config.yaml
n_layer: 13
d_model: 160
n_head: 5
n_kv_head: 1
head_dim: 32
d_mlp: 192
vocab_size: 1024
activation: "reglu"
norm: "layernorm"
norm_place: "pre"
norm_eps: 1e-05
positions: "rope"
rope_base: 10000.0
rope_fraction: 1.0
qk_norm: false
attn_scale: 0.177
bias: "none"
tie_embeddings: true
parallel_block: false
init: "normal"
init_std_qkv: 0.0362
init_std_o: 0.0
init_std_up: 0.0362
init_std_down: 0.0
optimizer: "muon_variant"
lr: 0.00742
beta1: 0.95
weight_decay: 0.012
lr_head: 0.0051
grad_clip: 1.0
warmup_steps: 200
schedule: "wsd"
decay_fraction: 0.721
decay_shape: "linear"
final_lr_fraction: 0.1
batch_tokens: 16384
seq_len: 256
doc_mask: false
train_tokens: 156200000
steps: 9534
dataset: "wikipedia_en"
Each number is 128 + 24 x the weight over its row's rms, rounded and kept within 0 to 255. Layers, rows and columns count from 0. Numbers have three digits each. The size before them is the row's rms in percent of the matrix's.

# o: layer 9 attention output (transposed), 160x160, rms 0.173, rows 11-24,43-56,74-88,106-119,138-151, columns 0-159
# v: layer 9 attention value, 32x160, rms 0.191, rows 11-24, columns 0-159
o74 103:122112122109128134128120080168131124166151162168133163138140157161095105129109087129183132134121156095125094161121121130141089150085188081106083088100070127166112139083132115167156125128131175107123129116120151096156140145157153137162119135165131118143139122153140135153140097118163134142139165104118147136133158154145120101105131142089103131122095153114130121127138136156134097169115161098098143128114171139124121129114111100107131112160136086129145129130103112099073135129131116
o106 093:128128115153119166176095098121109153129119125145134146175080109125154157155079156125127114090124122104154093102123135155116131096139129106084134085155146146111095111117114133137107168153123179108144119144096099167096084150115105133109124144173147165162112105098180132120086156113165131169113108136122117193113157141151120147082092155160103123152143145134156147111144136129122112122196156138130127135120130138121113135115140107153128134106104148125098155146152137154128124114110117
o138 100:171146140129131106060143129080110102121169109133108166159130123139156118156101121166145132111117152156133144129149131104104118095118137110115113109090166152168096135106114112137153116157124122125145137140126125132119131118155146116128182140131093110091159134120107141065096117140123120121103115148159089135095116109103124119094142122167121153121186151068130135179078151097117186137151160125125143134128095153116129126119110123102125120106136154142156167146110110138112156079096149
v11 096:137116140134117103130118121158083132129140180158126080098073129200106152151143127125122107134131121091099099154139093125115107113109122117105086155161150136132140120155145120109161175109113130107158110108186136130105146112125116113147137140124125109135124133129120139165107114124125114173109115127135109105058142129098090080127149142138149134135133174088094107146094098134093148134152161108108165116143140141160168168101169120115094113143134130122145120163096151149099112140093137
o11 090:158129148113127135114120125146117118116086084116119166087151129088135161131137127122115112082090138106149093150120115161141139143194068140129149143082118130151125155107145124068129105198162118102133158133141120126136127170099137136113146128176102099128129134116126157125149123126094124115129137124129095184144089119117131166097110170137161160131147103135152140133153143117119118092111116125126119138149144140119114129153109135150162146113094141182193089151132104098138152138117112
o43 104:125134100090124170131166154127172191115155123099141104141117091125118172158142108126137122145124104111108153152095148129144107104068104127115170138124153154069106105149120165152087126099146144087143122109087128147086100117118093132151114141127138115125145097141144118126184139148156145114135164135113122122133095163150131130135125119124132116133130121125157154152130129096111090086151126144172080106132100163115091149123099136155143112152132126134123191127153124155133105186125123
o75 096:167136144121150120113116076122110171153127097140098125135127099117188112138100152112100112104182137112108127086127147136134188116139098122089078098123134108165134151160099120166150124098081114159138100090100132103109160103128153129160137139116131139125138127159095168127131110102116129164136125101134163107130124142121189122157128118108077157121072130120109136129126074133100149142115135136124144124163138117132116116135137125098106160119148091084136094137152126116158153099159125
o107 105:137123106147177112117119101125128116140088151141106117169144138139097134129112175121107154140130155131153103170148082162148149159142159149144074181134147140142095125126123122149194149135096120115131124114098100129097159138105147125124122137157110132123137076145112148154119103149139123120116120114141126114100157192135097103183118179107135097141164169121068090129099125133132140128140141106111176135108164121129110089109130131162111091138128148082115126117104129123107119163123142
o139 089:135122109137106150126123120120077117123165147179125136095110143146129155118092106146140116132124139150128096117130123127118110134133100107142053120101107145147135096131068115127138135117157149148153119146137117146155153127102133071150125084077174204120137147133156115148179159140100157108155118119126134130127131146122149126114120110129114169132107145117114106137161145140098129129157106179129125128109166134097163119147148138148112103135155109068138106124146137167170081110088096
v12 099:135129157132157167141108150147163160151112122132126121125131133135132129121185133157131124112150147114151127140124085060186163161155111125093130163110133143075192191152130108134103136098098146144105097085143129121103143117119130121153119112100131113165108115124127175163144107143172108110146120081133087162131108127142138136163127135111139144113139101135106107123114140099158102118157116169126145134127119100161134156123115077144112117113135138148110109130106133111089194112105113
o12 097:140160111138095109174138139089135140144136150143115208094142126119087112152152125162150114100127116101119110114110139157138119122141129171122156102151118173124141107123101081128143127135161118098088101150126118121117157101134144109136157104157085184114113117117139106126122104087121149123140081141101126101119111135096136155145113118108162115129172169169179163114151110164111119160134132135160099152107078131124096157120130112136149099107104096159124132127107142173128150129171135
o44 101:125109092109119091145121135122113131158133084157129141094143093112142131141116156092111155113197155147144099110091153155116156106144102122115136162106137131175157130174093131131131148098109137131099157110135117122118117135105114139128118129120121134142103114106150115129141134156153103159103159173106132148100164149132133104063164138133116144140164167128131107138106149091115127080125104112131124089111147094140172098144110180158139128131104160094077194116131111134110121143125087
o76 107:104156166135125099128149129120147100108134140092098125101137142128128117144155149119153088137096136101150110091142131151128124102102167128143081147112090110071142155130135146122132107137120117086146108120144151150122123129141129133129164084152141139082178123110135178084143112125122113098164109141162127124127163121100169163086145100128163126131088086123095083127165106134135144135171108149132122157133134145148125095121113131120097155137121083095119110102172130104127115209128141
o108 092:125148126093151180141138113131152140066120174133118118102102176143132100126144117094156104137116111135129169125157146144107144167121152122123099107076134141095094143107125130144114118128159097162148172111163106107116130117180100110136122132121158075112127158125120145149140148132115135118138136125135087113174142156129170067161130111152131117142098101117157130147109154118160132158125078138118140101158146134119087119124105093131125165137154096130156086153127164140146121071128150
o140 095:132108160143118121122139132098190144160146103134157103156100148140146111111103146097100154067125133137139168150126124119123108158125130156127120125147136126175141145122137131106113157175141126119090154106154139149201118087120111122143099103126105107140142146157121138119133143103146160089124109086106149123157141118109123106139085175125107102111170127090110158156111131103106130151105188115109119160115120123106186123098100149085088112116144140113178114138117090127126137129143165
v13 098:127132141137113110101124112119117103135132106111126102135191136166138155119107122154132126118144139155116107078134108113091138114168116136123073087099131158134135144162105160150112136129077142127139136143115161095132144153130115117128110129167133189141135134100096153108140158177091121172138148077126105132086099129148127135139152138126139138132083095081153108157116121115124155126103141078161090115117175157115109137114110102159135164124114105125071152114073151146143129159124126
o13 099:098159108133170142115105149153109148109147122116105137142118127107127100134165165102089136130102102138120140127158103144088150109126147094174126145175085166156165142134166137136106120136095085109137146090105172128148116123158111117142113093106109096139128076154142163141093127118147077129144129089147113163137116159106176086099129151130142122150128129162132131125122141148139089125143123101136157139126116133104149111161137083143086076155107152164132096108162123100113127130163096
o45 108:116147154098134159133109174119140165104109141111116156148155142162100092124104125108108155172142163098134066148104065128103136149132147173109103110130128102136141108150089102129132084166122112173105130116147124126154119147132143098088130122122134150139135131115116112176092139122101158139121149124109126157129130103105117094116101152095091092137150130091109093101117108161148107111112121132134156146109143074142128140107168128176137116159148108145127187146135116130170103163108110
o77 104:098128128121132135117166056136098135098164154144101134143133125114139098133125106131173140088125142177128116130127124133097151134143094132116121156142117160054075120106162096103149147108103073154133123123128083138134117133110105116122145161132156096090111111095131106126148119102157178113136155129133122114082150178142111138140150140192145120164124126157130119171138144106154120098123148138146132139171154130138141107135110109105168130146139114131096131149069123160141123141121156
o109 092:163139141131106114113119148100133092144132115130092099168125125114099140161123137121112119117142113175110154080156141110107135159148105190123156127149162122104132154087147132126128152137147135089171126142126083107130113079104138121144102112163166158147151161179071140090180136150106140127118102140126127105124138141116105116074133150139121101144179174113076135148121130112131169134113143146123115138146125108106128113142086151167122152146149138142093093117147150118091152120114158
o141 086:157103115144139145146160119082112118133145106138119120128090121141153149139123121142134135122089187178104131144101174139133130066148162161149147146117130143100135144156152103108088144101150126120111125139118102122118137149123136140144158179149096134119141084117130132064096137144129137137093097150154143109110155176100135143154147127172140138098123124158134127116095074127111146111133114151112157079138124133121131120082101100093135101083145175120163134109122132181160159103140146
v14 101:131110137130116116143110099109099087156124100108121144132088139161113113108159150152136123185171152118152087120105103101109134164123124142127168108107131119106075126153126197124126146129165142115119116127144130120115144129155109138129124112126134140107113131159182112149099178164166129127096148111127190160149146146097139122090108124072106147090112081107126133123127108092121136177121146113129136174113154143120093113135120130094132117078112157153153135132123146146109114127072147
o14 095:188141092104136131114135115147169156164148105136093124132161118123140104133143104071166142124136151135128164143071169126160154142102093125139106082133074146123142134137134125112141107098173094118135157097104131141122134151135121144150160125099093124166111158129114105091123128141108112134162143148122112076098119108139074105148104164131149124132139118129124145133112100116171105111140124154115113093160132077129150101127149130096120151084135199110123111157135128123106107112134160
o46 093:146126102170111118144197108112109120141136127155127159049129106131145106114092149133165138160109146156122125156160141141106132137144127195129166132156142133119147100154112113149083118107137086137094144114128132135117145075133123103124114137161142120149135121124125117120101088125153175131108148098114108083164154169109164153116122126111145157161142135091126138166122141111145135144179133125118157107102127164121157135118079126131139114149140105089099157097133112101167143161158134
o78 108:160146133140129119095119157072131137158104176128124101137101125162030177142153127096108126117123157115162144119129130165123123116118085117110144157095168139098091150131127096127077149107101155161097140181178098134118105117112136121107088163106119103131106176105194127115109137120145140102121112106133131140103125112134131119137124150128118117128090077151119159095134121128086108129152138159142137118096126123117123152143128100119133149135139131131146115122150141138161160146127152
o110 101:075133127114127143172113150139119117114133122132152102138129115122128111115082096126086103126134103100156122173135129083135101156128179140110105114124160159157119144125161113136127124166143142103143097128129113138149158127113148154099193124160117121092170130161155126132153119119152122142129127106140145173111084081113087145156123124097087117119138121128102175106134118125084176136098167124173126151102137131098068117130152118098085134108129135142111161119116172123123102140081115
o142 102:136079125106112127113088155135176096136115089144109126111141158131169135155160121116158152155139151129134114106122090133135153103129154076175153131097106107152156181135138144099138164127099125071149116131086052119113127156150134130120086112154117108113089139129139160151078122142123101094143093089114129115165158172145144117086138118084121141109118166155135111132145128167160148114128115154145116147143130158158109127130115118154141159120134141118143118134113108150098144137118161
v15 098:154158145148108144119117163141083114142131128155108135151133106121097114110131152115141154128169099129194136149136127112111157102151127126155147127154137151113133127152107164150089135158124083134094109137139117173110116112116131123161113109120097122127144141164135088124129098145139146121093119174093133080066083124097135162165132109167136133119174037149149107102081111155104127110122140142110130107118106155135189117124140138133123140109131116116165129096124103149108147123152129
o15 113:136108146156138093123141116189109116129092140133134089129156131152122128143128118085157100165140109111161187115115106128119153122130140150120098127084118145111108148163119092136155103134147128129200135107097138121143150110144102129087114150127140159176120141108134127159140072084161115159122113170121128145162131116143124115138116146108097107100135104131158156104099163109204138123062083167103144096127124131150130134128099151150116110113086138115123125131130150131105117144112142
o47 083:128138130091159149113139176129143136104082119093141165176101164115155099148107115123153141137159134088061122129140153143114135140102095135104168140140107157125133140096140128115104124141131113138100101137100139131126124134119142157100112140134095067101118110143141159115141107154103129121183134168156129148169176102113165109112132171141126136130113174100077124123110146132127125093144146105122160094160131125131107130129115138077137172097128169082142093120129095131146152127091132
o79 114:126159126127127105116108135150119116140185160164118134090098137112137139114123110182126104098116132105118115123143154154141132092118118109165148113133145108139098106145138189106116146130085136096114082136099076131148135127117109091129109149102096143150196119110116127173130138137093096120098137110107143147094146112117133148135145134124161095148147127167158111128164128134098118132128114141152151143089094172116128097119139166148120118133182091141159133103090166111166121116098069
o111 101:158092118118105140155108115122181093174183126141080151153130112108115113098145107156096150098108172114090131134154121136151125153141174127123123135112100130130132055116148120124136109122135124075093167107148150132117092106151124114108148080155148142090116156161143100103087134135114165093136115167100158126134116107155174118133138121132133096155134167163119102156109097116103132139152118095126126119129135130158121144113152126131148137135148106142106165117108151113100092127170165
o143 092:113137137149129134145107128127127119170125140094114113113145129145138144114119116104141122129125102137165134085092139139124106132145116050153118116128111150147094099107121142127147071152140108169179101122142120107186127159101129151149142147139155136125151094111137126077157126087120092127148189052148084121117122117141105156131106092135119138172122152119119106190149116128108150165158157128146098133134131116149101118102120133104107155142099136147130080145115169113162105139137143
v16 102:130157129169098106114109078066179126152128124128138132127146111156118124168123157111111091169139115166065154107110134142160111111164133130097147162176145122093180144142156117134102101124129136093166146123117118099124155136145178154138139146130140134111149148109144131160191154143127108118094098123126147137165093135126119132111146096134103128126123081161088135125137122124101135147150094117091116153122117113130162069123094166144126139107150110093127130135118143101097121152135110
o16 103:149127124129151162100112106106074146167117138144151167178109118144111151093141148170089103121117143145154117144150134123119124124155161106129155110089117161117121107097123165123132079154115151135144145092150144149138107132129120167142096116148081166137083128109153125112107127107148124118147146153153087109130142139111151161131132093111120142137108110108122094092105079118111134138138128188094154126117093147152136139101172137083166166102111106132168150130132105090149151079113151
o48 090:121126087110144168107171112075107185152117119149107142161089128105124110158140119132120149155131114122100156153125144111100105156145150117107124101144085082127130133145116140116135083125143147141145161156139159084153122110119142097094091100133164099126127132095166161106116103129146117183115140129124134116111128116107098115131155123093107154112129160133151102172122109117122126195135120093142144120115131085145114080153090132148164094126153124113133102106167100140116088113175142
o80 102:122096116136105117127140149169128159148126138172119116101091175132127069141109139095097176082191170110099123096168150121124134126089130145125110153151131165127091152119147169124126178136133085096118129155132162132147117152134097107102136114133141122161146120200131146143165146136124127104111131106115133131167112109133107128152087122125122109109150100094144155117124113158134149086099113102112090131145147144130130146147138103114130129093094086103167131143135168108123099116107115
o112 108:123121143132138070149106123190117113066100153107138132139174104105170151148113180155123130085131115116135135133140149118175110117124120160140111124112118120113158131130143092114095136155125170136120111145099148091081104170144151155131152160125143109133108122157124133146120122135106081107137102132123142096123090105137142159121117150119115153154135150080113146153143144130134088102132127120144133083170113158113137120157138066091140156094094096120148138106125174155094107112152100
o144 109:100151106127084132128153130104125111125124115132160108082135134135125143114128103134140120196099141098141142143117155153129129133123088143108173153143148161161147148121168085146127123117141130067101136163096123121131146121123135124127149194112154117115143097134136131155072117170099117126127102124117153145068132211141115086139149157147084112150116102130114149114141140186139100157115128136128123119095124140103142134113105138108080120143116132145103129151079146112158137166133123
v17 099:138170111133143141119133135133139139148143149135107158128116147086140103099149124143128096137105115137190131135144150089164147125115125143129096115146170155151170122169130126081123109117120087119143148107169095104119136105138146073121127134146140126165127084140165116126150127108130130088168141112163117073160119123131100121121110166168101116158115106140130113159153090144137109157123141090102190131150112094156117116152118137136130137113109069124103090158130116108102152133066094
o17 100:149103117133125130082119138087119130048158097109107114118120158146173170101120111116156106127150115090132134103145102147133154155122117136102142097108147072133131104118134128124138166123105107119126150140132134194147102126153162113104142115191126114089160107108107122121116143161074164151136092123114128157129105147131145130134086112148124105170114126137167148154150131099100073143112099159130123124158152129099114156111125168128123102142111140115130146125120134164149137136167177
o49 098:087087139112098100125152154142165114153150135148174134135117115159123108120096163176111132108148105134156138145105107110137142087170117133112128133121081134112093144155129132142146163151074161143103109112123113097100102153139140141103131134144156113155144121158115112156106137127146086127130140163131100152106126174132121121122137087133109104124081139083140136127206179162139121141116134152157153161135125149155115139111122123133104103056108101148152164102100110105113158135125128
o81 096:178144080134167082104110109139106162117135165120110114113126143123174110157154129144075123124102173135111123116139131115124103121072123183137121150140127135133123111104128156177101172151125186133101109149119127111135135120146114113106112135132130141116139111136131176102124161133156129106096153107153140103111134090149118166116112187098143181119149089101111102102077125124119104142126153115089101122138139157152129121127187136104102114144099159138158102139124155121141101115108106
o113 096:108110146135102099114181136110143101090139150126121121152147115154155126056130128065149101146146147136120149125126189123118091125109136191143122150144156139104127125147093105116115102152156105115159156099141173124115112130144153114145095157121128155143100134122123136159110127102150142097130161160143098143157162142109145120175155125097138130089143115097095125118087125148121129120182119139095100130147127136144111094148136079091151119138127116077104117124124134079142097165135129
o145 098:094149148146136141127157140127164183159150134099106148089134117105182142124170110166135132107099105075115138105127187140123178165137136110108102159148166143147122105144119100117104134135141135136169154105137133102113147094117102126103122069158114129107130128095131137149141119128148085150169165092149107092129109109103155135146093105124148134134125151091137125127065112121139162116149133142150123114100111107137141153129103107093094120134169099101118108138117148151133168081143130
v18 099:144099085148142092087135130147129100129140119123151147134182118128144117064118132133145152083117139116080076135117130104088090120149148120138130110146153127136098110113095112127123112139114131135126167098174126107111128095103114124149154132136166116160080113114138142126129156123171144094145088110116096101111112116128167082160159159095106159151140142129126076150143089127115164164144146172124128099145121110116128123117108199159126083106120144126108116175138143130124120118138138
o18 094:146150166124128115152078104126120105111105141181130100139146145141125118101138137156104118083192138143160137122140077134156134133136149149114105100120100098120107110151160111117157128124165146157097109157114100106142177118172097113098128153110127166139139152137166159139129092124130125158091142103106150086142165107131144117130119063108125086136101098183150121133148146146116133116147123123142149125118151105165156151115099149143109150086124104117089114140082161147141102135100122
o50 094:138138141129112170125158144185153124184136137125139157157104136115164122135146126144116148142131142129149146095075077113136142141110102131119094126088104184113156150103114127126130132136098121118138144115138114126125110117146130136121091125167141111078182143103147145123076201153136094173102084126079148124165124126124132129085121116173097094128146150158143139132116131127136112138138135113124131128139109124133138146078082137181117140144128106110178152117138116100157145154115095
o82 122:143140141136123117124118107134146159092115110121109141150138137089154086169146154165138115111086119111119123114104124127156119139168151094082164117111115154125067120142117121128140140163131108170113113106079114133094157115089102138113148108103156157108122141119168150126112136150147120108165133146147136108096082153114099120171110136121126117136090126110107186129144142109118117166119155111134107112117111140114113151155164144104131142091101177141111111144173111083157181146139190
o114 091:116137161101110090150092186094112106086131141130151129112128127127080186121138112146148126113101140139134132128122120136128087128123178121124156142119131113147152129127135131151137137143107129115132141171099113108152114112108151124100104112122140119186079123114072138130129108084127141135146088119122126170083132129122077150100084192120153161087137159109091148107196141150160172120101120135112138139111140141104101098143125148138153113117119094157148132111171107122131131131114098
o146 101:113112092135121153116121090102121134143156104159130122087152126165121159125101176102123088193098132126137133146111176130132123100137121145115073161095106099109127125084115141162047126150144115126115127103152169115147162155143133105145139130171104083144142125104111131110168150136127128128118097109137096150120126097104138151106121127121139143168169084134111097152128114107109108090101126139113102138127141137136092117135122079108096130163129110113156140129177117153166096122146140
v19 103:140181153102124131102115147099119118113128107116126160098138107132166119147149084103123124090150134153140145178132160121126154130120125111135145164154130124145122173091112140110135115128099118118089158140110130108137149111115117125120128116151116162175084156110124166144116120109138093103076163126138168162147134125103104057126106135088146132135209138093108096108143113100134135085149099152113119129127140127112143132125125165155184182116144096110151127090139147144137148136101140
o19 105:145155148118131090158114168146128149117110137143168126130148077168170131113078139134113149166138140107143114124117152176141168129172154132159138105135162080128083098132111131103122102116132139126121101147107167146082119142142135098128143168121130074117160124152118145141131146109100151121114124150090104131112129075131156087134165130166102118109113115148155131074123144131183147092126090130127126119122084128116117149125133076133109097119126092137103187138119134146139118146119103
o51 092:106132121110090134104130138104138112119144101126101127100149151142129133156126157182178133099150137146122162148143122138110108156136124058115151152121141141138137152082125151155171136123146124131111115129150121141090100135103140110125117100158104132149118106153147148145138153154088111123113085121177144161112091159087156108091144128156156176102144143105141110118135112105087146128118125135155131129099064084127093126092090127165098164126123183146126110157156094139109131096104134
o83 103:112149061118118130101100121105178123140116108115135129125111174118083105147141113134209148154112131102145141151128145112111116083090109143118134131130128121090085108163103115171122163064084123123157100117126143104141135101108162106132137115113091163122099140099121141152112127120134124139139144082112106130125137147094122126145123137107136125150134176104119129161139117199144143131162145142123123155128104138104139117168140132175169125124125149151103143107147179135156138136170118
o115 086:144114167130188133156127132129109146131175163098110138142117069122139113144132154120159119093111120136140150117113118080150166121072120108189156120125124140141154153123141105143103133144090099135144153115108100090115122130131101170127105162101118128089159090151109135170150125130164126182162143113150117076154113085166106115147077147132149129114172113144141112102122123094165103121123113143141139128098125161143155147125141107105138127113107103146158102095146121129100092112142129
o147 109:131093101150153126114178147128134138119082133126073117150128139076128167160110123144122102082139160131092144145109103115108152100135092111111119138133120133085126155142185126065119096103120137158073165121128120107161127141090135161088146137155104100129128147114120108095141114108115151126109159189130162137088083166101125134144135181139132127151120128120130164169106125113137107097161153111137139149124164105125138112128134121095146157130152118137159131111143147135096133155133093
v20 098:112133197119110136140111128171086161144102137137111099167189133065144147125142136153141157128109131123087119120124074144134149139124135147142099136156063121092118100123145160115144106135132110122167115126111086155132130088149132128092089161134133139127125120149163112137108129123105130124124119096134131122132129129135140136150148124115147134082156131069123138123097093136125156157157119105114131110118126159102129136157124136152193138115162110137130126131153154040147149131106092
o20 089:136084099160139127127104120099107146134112122151184149128085117182148149103122156094122143121104133110119152095126125159117144160144133112152127119078141105149113175104075125137158152155163121133108126096142144104150122113156138160132114113124155126154099129149111175166093103146151067150134114104111139133115169141149076145128092142110115105092089085125092148151103172120118122130089139115132092149161123187122126097108143089125122137149137113134098121112131107106136136129151155
o52 101:149122139107141093135130122101117128101164128133116123155171103133117139144113138128094100110093115113139145150160128154098126142165131169152130114102119110182153068119087144115103135167129121132121135136134217097051143166118112112091175127135128139143128119102111136160171132149097149134138122122142112138119113130105131129179072098155137155171104114119131089093144117137113100120125138151146137114082102085140129176115116143155122170108132134145145129131118123117100114098119133
o84 099:131149131070129131120126140131167152116096172118113123111094152087093141107145115133104118118105143150121137094060112145101166108059130133108142132145124152103095132120152097141084110176080141121160161135170090139102134138107158132134134146106138132117101117122125120126063108139163132138099139156161158123133106099116117122126146111108128120136138125164127131100110141163135152136074095156128128138127120136140160156178174150082149156132113086149133153127114157126125162140116099
o116 092:096136140133154100142115122120123144126104139145118094171114153137152118101122184149149135120105166156125148209110161066139135101115145138105120130117074175115142149118139144161152130109126137145129136151136069116106114131156170176092095107092162111124121132162118170129133115114137126102113158122154118147143110100128121124132132176107155132130143164138112123132070118103135147170135119132103103119125184098148076147088122129116147110134144137158093109144146127167148137126152122
o148 098:097169158112152159129142108159087144143152149106177139107118096139085110127102106110136149122146068073140102167105144150116146109142144130162137124141164170089134118126116107140178129115141115144118106102128158143176128129118149144145128067113128124119125155121160101133129161074157162108117120130129162117097145106132136153131144136157157115105150135107149084110132095125146161143119126151123180167155106129131107111124116123108126130130126088108152137122158145053093140137140154
v21 099:102118153144087132113134090149160114142123133122187136143147125130146098095075093159141152136124149123115068113137102145136126165141118149096149128134139144077171133144148104123144119112095160118080129093120096157135141131115143142114118116153131152121161129146102121106117136067119135129139149129131143116098111143094107184139121074125118114111129138086162134168084130107111122154108080139127189133143122133172081126074155147140096159177111130123116118139131147120145115129117146
o21 085:077162115108122153153128142125124118143078054174114087123154100111076108114082127139116148128139087100112171155107125132129123104098118142154151095128117131149150143117147112121070167093137135103109121136137136110158099090122119115095136132137143120113124152158136144142157140141139194135126146091114102103147138156138155108107127152105115105134103111119133102163104157117148138123132124152136117100139124111137089135154119138138116181120162086112140133167152148190111169129162125
o53 094:130127143093151128131109143081103139121137134140136142120120120106163080148154175139097122159118131131137170149125172115158123122142124094144164155103113116134085111147126190104137131136161125143133111146171123130091114121162118140071111122114110155124142071115129126130155121142115096148118109083123150187092131168107105101087099128154138147129142157166093138077130109146135136113111118132115143169127161172121139136129074130124147122102095124117081124094146079111145120137148163
o85 097:145106151113199101130143167103151095217124131104154110134093130097137152128134120120164135105143084161139156097149115152123133133160073115144135164119124192101134146126106096140137126123103095112108135116124108169146113135078136100097093081120142139118099146114147148123121111150184115106141164137120111109149096122123121136144142142074096130118161115156155119137154155121130106159124104123137131119165111118142141158132129122101137121137131136163156153137111151150120073144118134
o117 099:148126063132075167095183103136112155088139144126103154138095133105080114143108148129123163148175136167140132090115115168092120173075158090128132141115111122095142131166101114174138129162130139110131138127097111164115166123137155154179140124091124136157142132117121130117141144136123138126098092133128096093116174110151126112143134090145107128146103159102144105140091139109151132127175122128132098122123097102127130121119142104186146132137138109129135135095141152123148122097096106
o149 102:162157126130143126142118098157115141165112152134155155117133095146122141117139125100107151127112133142137105119120122138087175172109119108100148127095131143116194112154088140105112124113086121079142150147154127200151134126083103086131140159174106137118110090146141159134142120136140124121121083136137082084120073130092086132135143143126168130100152113159125121137103141141118142109141142111064102142113112149140154134111126155096112081146124111137175123135134138122176129118118095
v22 097:112108118149109133144111132133105136110124111128149161114111160116182147108157146120118106101136133121109161149142089150092143130152112155139139097146086145083119127118151139168121139110111155134121148139155162083152130144117186089131160098136124094082152123130127127156198130117137106176178121139122088104127155104122107086109131076110110162172113116071164129077151151122073119138136161135120134133124146138131131103143134145131172137120115119129146101150098121157147144111105142
o22 104:138125159099176115107109110128130108134117100100152132158146072155070141115144096133143098143077144104163157112122099086107130108181146165116158110112083094155135135180107140113124161155160156143131142139127142122123095105148130168103146129153130133113168112103118140104126120139123119120138105112080148124112151093129120146169115132130146153162099175136145144112162124136125112097124121156106131132094157117144105172111119155098097142140129103147134080128140152126139172179090132
o54 096:105170137113104118164127164123108163126140181135145159107126100118103155125133093131089144122137133140124106188157138150132100127126134150100109161128109120159131095151113154115087127144123130075095156145154102157094148148121107144116160133126139112081087113087110106166107156106145143081111159117150116149149140148133184091135162138143143126107136126115131113141104120116100156147162107141109127121094103095082145180137122137121137078138115131120121110123079118087167144110100097
o86 100:108110131166146099118154108137139132124101149110129120113139118089167156109088149117131171135123103086131118171155106170129143127137088156133121137167139120150082106153141136116126140168111115096152114098099141157104141089145165099087102154080114141122102119141139086096143150109100145144096122180137128153115124160148116157135101162132121153099108068101140102132111164153136134178132095094139123108164149125113145171142105141186137109117164112138107140113116093148132111125153137
o118 107:155127168126116102104092113116120067140153106128106136138109149136095113135111131140082122120170100147083089142116116140143112126147165151108108129110158167114128113127122133132177141154075131120123114167104143164117182143087181103097108137107129108151106109113120128152132166139093141171137108119137166117157129105149063152090130106090145101152119139167101142092138112122163149108123106152141114144130153109128135108136131096106141134116128144067128144125173107148100104147153122
o150 102:110131106139173153164126117108100144112049146127119099154155139118178116130114176137112156099185124156160186111119126084143118155125109101166125141104127124099128157105161107142143111061137115130127127134106118130140103153133117132121137111135100141178170134164112130151148168135124110126134106159127141118147131106144159116145139129098081086155148148137159137111161140132149150146086122115101100119159068150125140106142156110157133141108162109092120128108140100108120150126100116
v23 101:138122120121123097120093125125151134140120118128114134146092151115128107097145123114128114088144119144145112193126130174093142107115124130122131119127153152128160142142180157085135140131120131098148145142093075128123174145148102148111137147118138147125136156099076128119117123112142160182094111141132155112076141108150120066142160148130115150103098123133148168110162133159155117094116138120114105132154114106164101171139108113137150159086106166154177118093085111132062109128144148
o23 103:140138128112092167182157094140136135130079116124132088088133121137154152132109097175077114172117152131122149108139079143101104114114123157106153128091114132148114113125150139126142151161118121133151165138139133138147101085132038129145152101142145103129119118128149099103130158171144101103135132116142162119126123159138130113099142136194149134099099123162137167159132163107103133134133105095109131091152138142145144131123138138166140114092116148132108151108104162082093145107122125
o55 111:160163140084121166093115150135120143145164116122137152167076123104094148178138134088148149080158127151125142128148147170103137120130104107111074132132128148099147126118158127098162129160163111116113151107133147129147131145080161158075115110115118113124153152127154136122127120096150139113155128069139094148111182130092142137122105121127143112098122082101167105160089111135114142103131160142103077131108139136101122116150132113112156115119132141109169118129156155173104154144119142
o87 112:109138083154145077077148130100076160142127137127120136125151129154152070110093143086139128157126110179139095108096154120166111115094145115138144168117111132110147138155120110172148088168126143139146110132129122133104188111125139128174129155165110127120140141098146169148160133128096159169096176152122124094088107094122118113118134120139132118188132148109100110122122136118178120126143128143121134153125141140117119097139083148157139146119142131113137080136125145138128124114101173
o119 099:142146120145131128143088135136190121131150155109086105068139140129157109131094133167139130143113132100076165140114120157119150133132118147092148073147107119159129134168134110108075111121116099135102101130099159101060138137084129126127166112112109125133121159117068130135121124115134113153142178128127096165136118170138121149099113129131123125157160111113150126137140116155128131111088146130155112154119139119162122143104124141120073162111137098103143179158104104135123083135168103
o151 094:104104138100111138121120149126088106159124094142146151137172119138126122068156094144180130115142127115111117132137131094100100134157129108149133127110138129095152178127078135143091148128126136106100133152126065164118079094147127125129123163088148152114124144148106132121076134140132120141130081128110179090130125106082124134187192157125107135098136153147108146106111114122122122125195139116162158149139092107106102117119157133144122136138140155125101100132162096137137145122113131
v24 097:164137128118127156135125110121098105160145085098107162116103130142135128145147134171129130106098110123102162152157112144113149163122126109161124096092108099108138110109106144097133110114132086113109117117160099122139114128127156151134137101131141168138113144098155106131145137130078146168090112139091090160124129129137166104120166112105177160215137107134100158115120095116146139134144117150106116151151119140126107132071130153145085128095174164120100114157175160112133111131094155
o24 096:114114151087135127140136101144163138134119117131157145166154148126171119099136104110180110176119148176118087113130116143106135155132135137182142078158110091097161144140122135102129130122154145099181099131154147147160124110158163143180138089101128171107144160102111093127105132120150145116104132107093102137128126094158139162112131139165115095112084115128118123156116138113141089139090124153126118130102108133167166112117168115075091098122082121130128143125088116116134134106124134
o56 103:094127125138099096152153157123120129158130136113129117091091151156123113119123128098141140144115131094171169132136154117142149104123086171139076146137141184202135123119137138121187105118132120099145133135145129106110135159117122135122109144163122113101130086155146153186101103122064135144127152120114136134104137152107157108148117085084123162124180128089129127159133142150111162142119160098163155092129126126130125115134104122105138151139161155107113117144117110114128126106162065
o88 104:115109126116151182115146111111155160098151140171115123147130112123129135112131176150113133125165119108099137106119131128132112093091207153069148129126120105166129156155147114134105093108096162140094115128110121082113089114157139089084120152160143144164097169142130140134117075161142114164158163115143173137141099123098124093121123128149159112122126165133154119140139130134112130152109109155115133118136115127102158146109178119104141157103125070144130130109114155122094152155117105